From a checkpoint of a small transformer trained on Wikipedia.
Size: 12 layers, width 192, 6 heads of 32 (3 for keys and values), MLP 512 SwiGLU, vocabulary 2048, 5.73M parameters.
Architecture: RMSNorm before each block, learned and rotary positions, no biases in attention or MLP, untied embeddings, capped logits.
Training: a variant of Adam for these matrices, 120M tokens, 10015 steps.
Each number is 50 + 15 x the weight over its row's rms, rounded and kept within 0 to 99. Layers, rows and columns count from 0. The size before them is the row's rms in percent of the matrix's.

# layer 5 attention key, 96x192, rms 0.0441, rows 0-95, columns 0-47
107:35 40 70 28 35 58 49 35 41 53 56 41 50 11 77 72 61 73 53 74 60 48 43 43 30 58 29 42 47 62 38 43 56 55 29 53 68 62 39 49 30 36 60 75 71 47 53 41
107:44 42 52 60 24 37 47 42 51 52 54 28 33 24 48 63 72 50 67 75 66 41 38 41 28 39 20 40 62 45 30 38 37 72 22 40 76 85 33 41 42 39 72 67 52 54 41 29
104:54 65 53 37 77 38 61 39 45 35 50 65 64 67 17 39 38 27 55 41 28 57 66 56 70 42 83 40 47 28 75 60 60 39 61 14 36 45 59 63 53 44 33 40 35 67 42 48
107:39 52 29 71 59 59 64 47 45 57 53 57 55 48 74 56 45 40 30 38 51 32 46 78 41 39 38 54 37 34 49 51 42 44 40 33 55 34 45 55 62 43 54 55 47 74 53 46
097:23 66 61 65 44 41 69 35 44 50 52 63 40 42 92 54 75 79 35 46 55 37 25 52 17 47 31 56 39 71 44 39 61 64 43 63 56 73 18 43 31 57 57 67 77 60 41 58
114:86 36 35 41 52 58 42 75 45 47 54 63 63 59 14 43 26 16 38 46 56 52 61 61 91 45 62 53 36 35 75 54 37 30 73 25 33 30 71 57 61 40 35 35 30 63 68 44
085:78 29 54 40 72 42 34 64 53 34 56 51 51 60 20 47 39 18 51 44 54 63 53 45 90 53 54 40 50 26 65 60 36 27 63 47 32 22 70 53 67 46 32 23 13 60 56 36
054:50 53 51 30 69 67 71 42 35 44 59 52 44 42 39 50 62 36 53 74 57 50 73 36 89 43 42 40 72 33 40 65 46 56 68 32 41 51 79 40 47 51 47 19 23 34 37 48
104:70 75 51 33 20 37 57 52 22 63 56 49 62 52 46 49 47 60 50 69 67 59 75 46 56 55 49 66 61 61 50 51 53 46 61 51 81 55 59 68 47 40 63 61 42 53 63 65
102:32 48 70 46 39 40 29 46 49 88 62 31 69 41 47 70 25 21 44 58 59 25 48 54 31 23 49 73 26 71 54 29 50 40 28 40 37 55 43 57 50 53 44 68 71 37 46 14
108:47 57 44 62 36 39 62 48 35 61 63 59 54 59 57 78 34 70 49 39 43 21 58 62 65 14 43 58 43 56 36 43 40 45 63 30 56 55 36 51 43 35 59 13 31 54 58 48
114:44 67 46 80 53 71 60 41 25 67 64 27 54 54 47 62 46 47 43 57 33 57 43 50 37 50 45 65 72 62 43 56 31 44 56 39 72 71 35 40 60 46 72 80 58 36 58 43
088:30 47 53 42 46 48 58 59 51 55 33 44 59 85 22 41 47 41 54 46 52 48 35 49 36 43 32 38 48 42 49 56 14 64 56 33 51 58 64 55 42 34 30 49 30 52 30 11
106:51 50 11 39 57 51 54 60 46 65 46 25 44 62 43 28 09 62 56 40 52 41 80 68 80 71 66 44 18 54 45 58 70 60 63 19 60 62 41 59 44 45 52 51 57 53 18 56
094:37 61 61 50 51 45 60 42 61 47 64 48 77 31 75 38 46 40 75 70 24 45 77 53 58 30 48 34 59 66 61 55 55 45 56 52 61 49 25 56 43 55 62 43 55 47 59 56
107:43 74 26 76 41 20 80 37 22 47 62 38 56 43 63 72 73 50 35 49 46 51 51 54 40 74 64 44 67 48 50 79 68 54 60 42 54 69 34 52 56 47 53 79 55 42 50 55
093:47 31 39 76 49 18 50 48 66 11 60 57 60 59 27 35 79 50 71 44 44 53 53 38 39 62 43 62 61 18 69 43 64 44 49 37 45 68 53 70 47 69 28 56 32 70 37 66
090:39 55 66 53 67 16 49 55 88 21 43 59 64 60 18 43 40 38 63 53 37 63 60 78 71 68 73 58 46 32 72 42 60 47 36 54 48 51 70 50 61 44 26 45 29 60 75 72
085:58 52 46 30 32 27 66 67 25 55 34 64 46 62 55 33 40 29 28 31 56 65 64 56 81 90 91 55 38 37 64 89 61 31 80 41 31 38 57 61 58 50 35 48 53 54 50 72
094:72 45 36 33 53 31 49 69 46 55 51 85 47 59 20 32 32 34 47 51 33 65 68 53 88 66 66 43 51 39 72 77 54 15 67 18 48 39 73 63 55 38 34 43 27 57 45 70
082:44 40 36 57 23 81 70 45 55 54 66 41 64 32 74 44 71 59 50 41 59 21 51 61 46 38 47 46 49 70 56 34 70 73 41 34 31 48 51 49 43 43 53 54 82 36 70 52
069:72 32 60 35 76 24 35 74 48 39 40 71 45 57 35 65 37 19 40 68 52 69 71 50 82 45 75 44 55 12 49 70 29 33 64 45 56 29 73 45 58 39 48 26 16 45 49 53
135:42 61 40 63 51 51 57 42 44 47 51 37 44 27 76 69 75 67 53 56 65 32 33 35 15 49 35 63 67 55 34 44 45 51 34 75 49 75 31 40 52 52 75 65 50 47 45 42
180:20 62 58 54 58 45 63 33 58 55 59 43 50 45 82 66 72 81 54 63 50 26 29 42 03 50 28 44 71 58 25 29 58 54 33 66 59 60 22 42 40 55 63 63 69 43 51 56
104:30 23 28 35 28 62 22 71 58 52 54 22 45 21 48 32 50 52 68 51 49 34 68 49 58 53 70 42 50 65 45 60 48 76 52 45 45 61 65 49 61 56 44 59 68 41 65 43
098:55 57 48 41 71 23 37 41 49 54 64 59 49 55 47 45 93 42 49 43 59 90 45 40 34 66 24 41 55 55 59 58 78 39 49 84 41 52 66 47 50 49 62 31 43 41 62 40
104:67 70 38 65 56 44 67 30 66 20 49 77 46 65 59 27 61 33 52 61 54 45 27 29 29 74 51 65 45 63 46 61 51 60 63 40 54 61 50 41 38 64 52 41 55 62 37 40
111:70 24 66 19 54 46 16 56 91 56 55 75 59 43 37 44 61 22 53 62 78 36 60 77 66 37 35 75 38 50 53 40 31 45 47 59 59 38 54 60 71 58 66 40 51 50 80 15
108:49 57 48 29 28 53 53 62 52 69 41 77 52 55 54 37 54 52 70 58 56 76 76 33 51 72 45 54 55 71 51 55 59 47 63 57 82 33 84 58 53 28 61 44 32 25 91 51
103:35 43 58 61 65 36 43 37 44 67 67 42 36 37 48 70 89 82 46 37 35 56 41 60 64 30 50 60 46 55 50 30 66 71 28 69 61 67 34 31 46 38 64 22 52 33 44 30
108:57 46 40 43 30 31 44 77 27 51 46 62 53 48 40 64 37 22 35 70 62 73 45 30 37 53 43 39 57 43 54 80 27 42 27 69 56 47 89 48 48 29 76 47 68 41 60 59
098:42 70 18 40 57 57 97 51 16 67 62 56 48 33 54 58 86 69 40 43 35 38 65 45 52 51 37 34 37 48 60 67 67 68 56 52 28 59 41 52 39 22 71 48 41 50 43 45
096:55 59 29 52 36 50 47 54 12 69 58 85 45 61 48 73 57 56 37 40 63 38 82 66 57 49 80 58 50 47 57 46 47 65 42 44 40 46 64 35 38 38 44 28 57 49 61 68
094:31 49 29 54 46 43 64 61 58 61 36 46 24 79 51 61 77 64 40 36 38 29 47 52 48 67 54 53 54 58 19 24 60 77 71 80 32 34 56 46 62 54 36 55 67 51 70 33
090:68 61 44 68 36 54 67 35 36 58 34 52 48 62 57 85 43 70 47 36 36 48 63 53 20 29 79 72 33 79 47 44 59 70 75 71 43 33 26 22 53 41 72 53 84 29 68 75
094:42 45 66 36 51 26 50 52 73 63 74 42 67 34 70 55 57 45 49 63 77 46 49 51 25 63 33 33 67 31 45 70 34 44 39 34 59 57 63 45 47 73 20 60 19 37 51 41
080:28 67 42 41 39 54 41 62 63 59 59 09 53 39 47 41 46 70 52 73 31 35 20 41 23 50 39 43 44 53 28 50 31 45 44 48 62 79 64 68 47 53 31 27 58 59 53 67
099:50 62 41 30 38 55 37 57 65 57 64 36 56 34 42 40 36 47 49 56 33 47 47 46 76 51 24 53 50 42 51 43 48 28 59 66 36 69 66 68 44 48 41 30 30 61 81 68
091:37 66 37 56 33 67 61 47 57 73 69 23 77 25 77 64 58 63 56 57 20 44 31 40 05 46 25 32 56 74 47 37 46 49 33 53 50 74 45 50 29 47 54 41 67 51 52 56
105:56 60 51 47 37 72 56 45 40 49 53 22 58 38 51 67 52 66 54 79 57 38 38 60 24 43 56 45 55 72 29 52 25 64 30 47 42 54 46 56 50 79 50 47 71 53 56 51
099:40 35 69 18 52 31 59 39 68 48 47 61 37 64 35 42 27 48 64 63 50 45 58 41 47 55 37 42 75 44 28 20 19 34 54 53 63 49 55 55 48 59 57 39 30 30 55 37
103:39 39 40 63 48 54 67 48 48 70 49 58 45 22 52 30 57 52 43 52 53 60 35 22 33 49 45 57 51 68 46 46 44 39 61 40 56 33 40 32 41 33 44 48 52 50 25 22
100:61 46 37 50 32 35 54 44 57 55 73 54 59 70 64 38 74 53 46 43 46 54 08 53 53 58 21 51 54 19 74 70 50 53 38 49 34 68 52 49 45 35 40 52 59 60 45 55
092:69 49 49 49 61 59 69 50 32 42 56 28 65 50 38 50 33 58 43 71 22 49 35 56 51 59 40 51 39 40 78 56 57 57 47 41 44 55 53 62 46 44 19 24 59 54 60 81
086:51 85 81 20 66 66 37 63 45 13 60 60 42 42 60 39 39 54 49 53 36 40 50 48 57 54 48 38 48 55 74 44 41 32 40 67 28 74 60 73 59 52 57 29 58 66 65 88
090:60 48 26 96 54 76 52 44 36 69 53 21 55 50 48 62 56 51 34 35 56 53 36 50 45 38 53 56 27 67 49 75 51 60 44 43 40 30 38 45 37 40 36 46 76 40 48 51
093:30 46 63 25 64 31 39 62 71 46 38 71 44 44 53 38 27 33 49 29 47 50 69 51 48 55 54 46 84 58 30 14 41 51 70 56 47 55 66 47 65 63 73 47 43 48 70 35
112:46 51 38 55 16 23 71 47 39 67 59 52 59 64 33 72 54 80 45 65 53 39 48 54 41 51 33 66 33 34 41 75 75 44 53 45 76 59 43 51 47 31 34 41 66 43 37 63
091:52 54 47 51 51 41 55 43 53 47 35 49 46 64 63 76 64 43 36 44 27 55 45 55 35 56 52 77 50 51 36 33 64 65 78 51 57 48 37 38 45 84 65 46 87 49 70 52
097:47 63 61 35 75 50 72 47 44 23 35 55 64 40 66 72 38 59 52 50 38 50 30 49 47 44 49 27 47 81 62 57 44 38 83 75 45 59 45 70 49 57 69 47 59 58 47 19
101:46 58 54 55 48 49 79 54 44 38 26 36 37 71 69 65 60 70 54 69 63 45 37 54 32 44 72 67 51 57 28 61 37 67 76 55 43 58 38 67 46 76 38 58 68 36 45 57
095:54 17 65 30 83 45 26 53 69 41 64 37 35 36 35 32 38 42 47 37 65 61 49 54 57 52 30 21 48 44 58 40 47 33 36 42 54 39 92 58 48 57 61 46 61 80 53 30
090:66 38 40 62 70 47 31 55 55 50 68 43 55 53 49 43 52 51 46 48 72 64 35 57 75 35 21 41 65 69 42 41 54 49 31 39 36 45 61 66 42 37 54 54 59 70 68 52
092:66 13 50 65 52 47 42 57 56 24 59 68 47 57 42 37 52 30 50 38 72 47 51 74 72 54 57 52 53 23 59 41 35 39 46 41 37 18 53 80 76 46 64 45 32 53 64 46
122:67 40 58 64 65 41 46 59 40 30 68 59 43 63 20 53 36 37 37 48 50 65 48 60 83 47 49 54 46 35 67 58 53 35 35 43 40 24 47 56 74 44 70 45 38 71 57 40
104:52 58 63 65 35 38 32 48 50 81 70 54 68 43 64 76 65 44 39 46 44 63 49 51 40 42 57 50 64 74 63 88 53 68 28 61 43 30 49 52 59 47 73 49 43 46 46 52
087:49 60 33 59 38 56 52 58 55 44 61 31 71 29 77 20 40 48 49 53 39 37 36 37 05 50 38 44 35 50 69 38 39 32 33 43 46 77 49 52 40 37 25 45 78 59 42 66
114:61 38 49 53 60 55 46 60 65 53 17 33 43 38 36 33 55 19 51 63 35 81 44 44 43 49 65 49 61 67 62 63 18 51 61 36 44 35 58 38 51 28 78 60 54 28 45 38
100:61 47 53 54 21 44 23 59 53 46 53 39 58 46 39 38 58 44 41 25 54 63 34 56 44 42 25 48 36 47 81 59 78 57 33 53 36 50 44 70 58 37 33 27 63 69 46 49
102:51 55 39 53 36 76 53 50 34 36 40 60 40 51 46 71 71 27 53 56 46 12 48 48 43 54 53 58 42 33 91 53 55 52 55 68 29 70 59 60 48 36 52 72 54 45 64 52
095:80 39 19 64 64 37 43 57 69 71 32 23 75 40 36 35 72 38 53 58 40 82 29 59 69 54 47 35 64 71 46 62 44 56 59 43 39 36 62 65 44 49 36 48 57 49 25 46
115:41 57 56 42 56 37 63 46 59 54 49 63 52 79 70 60 61 64 53 57 42 47 44 51 62 55 49 51 54 36 50 72 57 64 47 49 62 61 58 51 26 63 44 71 41 65 42 74
092:51 61 40 51 49 89 59 56 42 39 36 66 45 44 60 43 48 63 42 28 68 52 48 48 45 52 37 50 36 57 99 40 70 57 44 64 28 59 52 72 37 67 27 62 53 86 47 57
097:38 50 74 20 56 45 47 52 61 43 34 83 31 37 53 51 39 37 62 56 47 57 56 48 57 47 69 46 72 43 35 36 18 29 60 62 62 35 65 44 47 43 74 39 31 34 63 53
102:56 32 33 43 39 71 48 66 36 55 48 39 51 47 45 34 54 53 60 37 48 57 66 53 49 40 68 47 43 50 58 61 29 57 38 31 37 47 66 92 65 06 17 49 22 72 29 67
077:36 35 21 68 31 55 53 71 35 40 56 48 72 64 49 13 60 46 43 54 29 43 67 43 46 69 55 48 55 23 64 68 32 50 27 51 43 73 48 85 56 24 32 66 27 36 29 28
089:60 42 31 65 66 52 30 68 54 42 47 63 62 22 67 57 43 36 38 24 42 52 35 58 51 35 41 74 44 56 67 68 39 45 58 62 24 32 71 63 91 38 52 49 55 54 59 76
096:68 15 47 62 57 55 38 79 34 25 46 68 57 44 36 43 47 43 41 53 72 32 45 34 57 63 40 61 51 38 76 48 55 52 43 38 34 39 51 64 45 29 32 39 22 61 27 54
101:36 70 55 45 43 46 42 39 59 50 56 26 69 55 67 47 41 60 62 53 45 69 40 57 20 45 46 30 50 60 42 38 51 52 16 57 52 65 66 56 52 56 55 40 85 48 52 55
115:61 51 51 31 50 52 33 78 39 39 30 73 54 44 71 46 52 36 36 45 14 72 35 71 50 67 70 52 21 45 86 84 46 54 39 56 24 22 61 80 51 33 65 27 79 75 58 58
124:75 41 41 55 63 35 55 55 34 47 28 66 21 46 11 45 43 45 60 48 73 56 69 44 81 43 68 66 51 45 77 49 37 51 64 45 52 34 55 59 57 26 42 53 19 35 54 58
084:55 92 73 67 43 43 34 37 75 57 85 70 33 55 63 54 37 69 62 08 44 74 74 36 46 41 66 42 53 68 35 13 45 49 62 59 70 68 43 45 35 60 39 39 13 52 51 38
101:42 37 47 50 56 63 55 49 51 54 48 36 84 48 48 57 69 39 68 80 66 42 38 63 59 67 37 62 39 49 50 85 46 52 23 60 43 42 58 53 68 39 65 54 77 45 24 65
093:43 29 73 61 78 53 52 35 49 50 77 31 60 33 33 55 43 62 61 68 39 34 60 45 75 24 57 47 52 68 39 46 67 63 38 19 27 61 46 41 56 63 31 54 31 62 60 66
107:52 53 62 45 23 72 38 46 32 57 67 35 45 42 49 54 67 32 45 63 45 58 69 47 54 54 46 55 34 75 69 66 46 27 39 81 43 24 42 45 67 33 60 46 49 67 18 55
099:56 72 60 38 27 49 50 74 50 79 26 70 40 55 70 19 40 54 38 51 62 54 58 47 44 71 30 43 63 32 57 12 35 31 75 54 84 45 72 47 25 39 60 66 58 49 41 30
101:69 61 47 43 42 37 42 87 55 47 33 67 13 62 54 43 40 58 41 21 67 67 40 45 61 74 36 60 84 31 53 25 29 51 78 58 68 57 47 58 35 54 47 53 39 44 56 23
096:38 47 58 61 76 36 50 53 63 26 72 48 65 51 26 36 65 58 63 50 44 47 59 43 59 28 51 34 41 60 38 45 45 62 48 35 33 80 66 47 62 53 37 72 49 56 52 71
108:35 48 71 28 54 59 64 66 39 31 62 56 50 66 45 69 25 60 43 45 62 37 90 46 62 31 53 15 79 37 28 22 60 38 59 31 30 50 45 71 57 70 47 41 39 49 70 66
099:36 23 45 61 76 55 52 81 74 57 83 29 63 62 26 34 56 83 66 67 57 11 30 55 58 46 52 31 50 41 25 43 40 73 49 29 15 59 73 74 47 42 45 55 41 47 44 59
096:69 36 59 33 43 61 18 51 60 46 28 71 45 45 66 49 51 48 33 17 62 61 48 61 69 37 44 42 44 47 74 69 49 51 51 40 53 19 77 65 50 42 44 27 48 60 58 64
097:60 31 27 38 55 61 34 96 74 49 40 32 46 28 38 34 46 41 51 32 56 42 59 63 54 71 37 68 67 44 62 69 32 66 48 25 20 37 70 74 67 34 62 50 33 58 29 56
091:61 68 80 67 63 51 53 18 58 48 38 51 55 52 41 39 43 56 49 56 61 58 42 63 49 42 52 36 44 52 33 50 48 56 37 59 46 77 27 30 46 75 44 51 85 33 79 45
089:71 45 63 60 47 71 56 53 52 57 56 53 60 45 32 64 50 49 44 47 40 45 62 46 49 38 35 46 39 64 74 51 37 29 71 56 34 40 55 67 57 59 36 57 28 67 22 65
093:41 48 43 33 58 85 47 62 45 26 18 50 57 32 60 56 22 55 44 45 49 56 35 61 37 44 53 69 65 50 63 61 54 43 14 56 38 20 47 58 56 43 66 53 90 41 40 44
102:71 32 35 54 58 53 37 61 44 46 54 57 25 28 33 51 50 49 54 32 61 50 59 48 54 55 52 64 50 64 56 33 34 32 61 51 54 18 61 56 47 23 20 43 07 53 44 55
085:65 31 51 36 68 22 75 53 54 58 36 65 24 49 24 61 69 64 55 33 77 59 76 19 60 63 52 63 76 37 21 31 37 58 82 57 74 55 69 38 54 55 36 70 44 05 66 34
106:31 73 42 57 38 41 62 20 64 34 63 46 64 48 48 47 78 54 63 63 47 38 25 44 29 64 52 49 64 53 28 50 57 53 46 71 58 76 49 11 33 50 66 49 78 42 33 51
091:42 47 23 32 34 65 46 54 52 43 51 40 77 75 44 54 32 43 48 74 44 22 31 72 55 40 56 47 12 48 78 80 61 56 45 51 15 39 50 66 78 48 57 42 59 76 37 83
094:57 40 82 39 61 28 54 70 40 24 40 71 20 63 29 57 58 68 41 51 66 74 77 36 54 50 52 58 67 22 32 38 20 53 63 60 55 45 63 59 45 78 62 54 25 46 59 47
087:48 48 34 63 57 70 42 52 56 46 87 50 60 83 50 58 54 49 42 42 43 23 37 58 40 25 58 28 31 79 69 70 56 63 62 43 13 50 38 45 77 32 53 40 31 82 48 65
112:54 30 20 38 37 55 45 51 45 58 52 27 58 68 50 23 64 46 56 69 52 52 44 66 77 71 23 54 25 57 68 73 50 52 39 51 48 48 67 65 65 46 47 61 56 59 28 63
090:56 52 72 44 43 40 57 52 72 44 52 54 16 42 49 46 68 47 45 30 74 81 87 31 50 51 35 50 65 38 48 18 32 44 46 63 67 63 35 58 44 59 47 70 49 22 53 21
088:51 41 63 32 44 42 51 58 67 54 36 42 24 45 31 59 41 46 68 30 75 80 85 32 58 55 64 56 64 39 41 21 27 30 46 64 69 33 65 60 39 70 44 61 54 19 43 43
112:57 41 46 63 62 28 68 42 76 50 53 40 61 30 42 65 56 50 55 37 43 50 37 52 43 51 66 44 65 56 27 52 70 62 69 23 57 53 65 24 47 22 22 43 61 34 60 43
108:58 29 64 52 49 53 64 25 32 43 29 44 38 33 35 55 67 47 70 63 79 53 72 37 55 72 60 85 51 53 28 67 37 47 25 70 55 19 59 59 48 63 68 55 45 31 30 53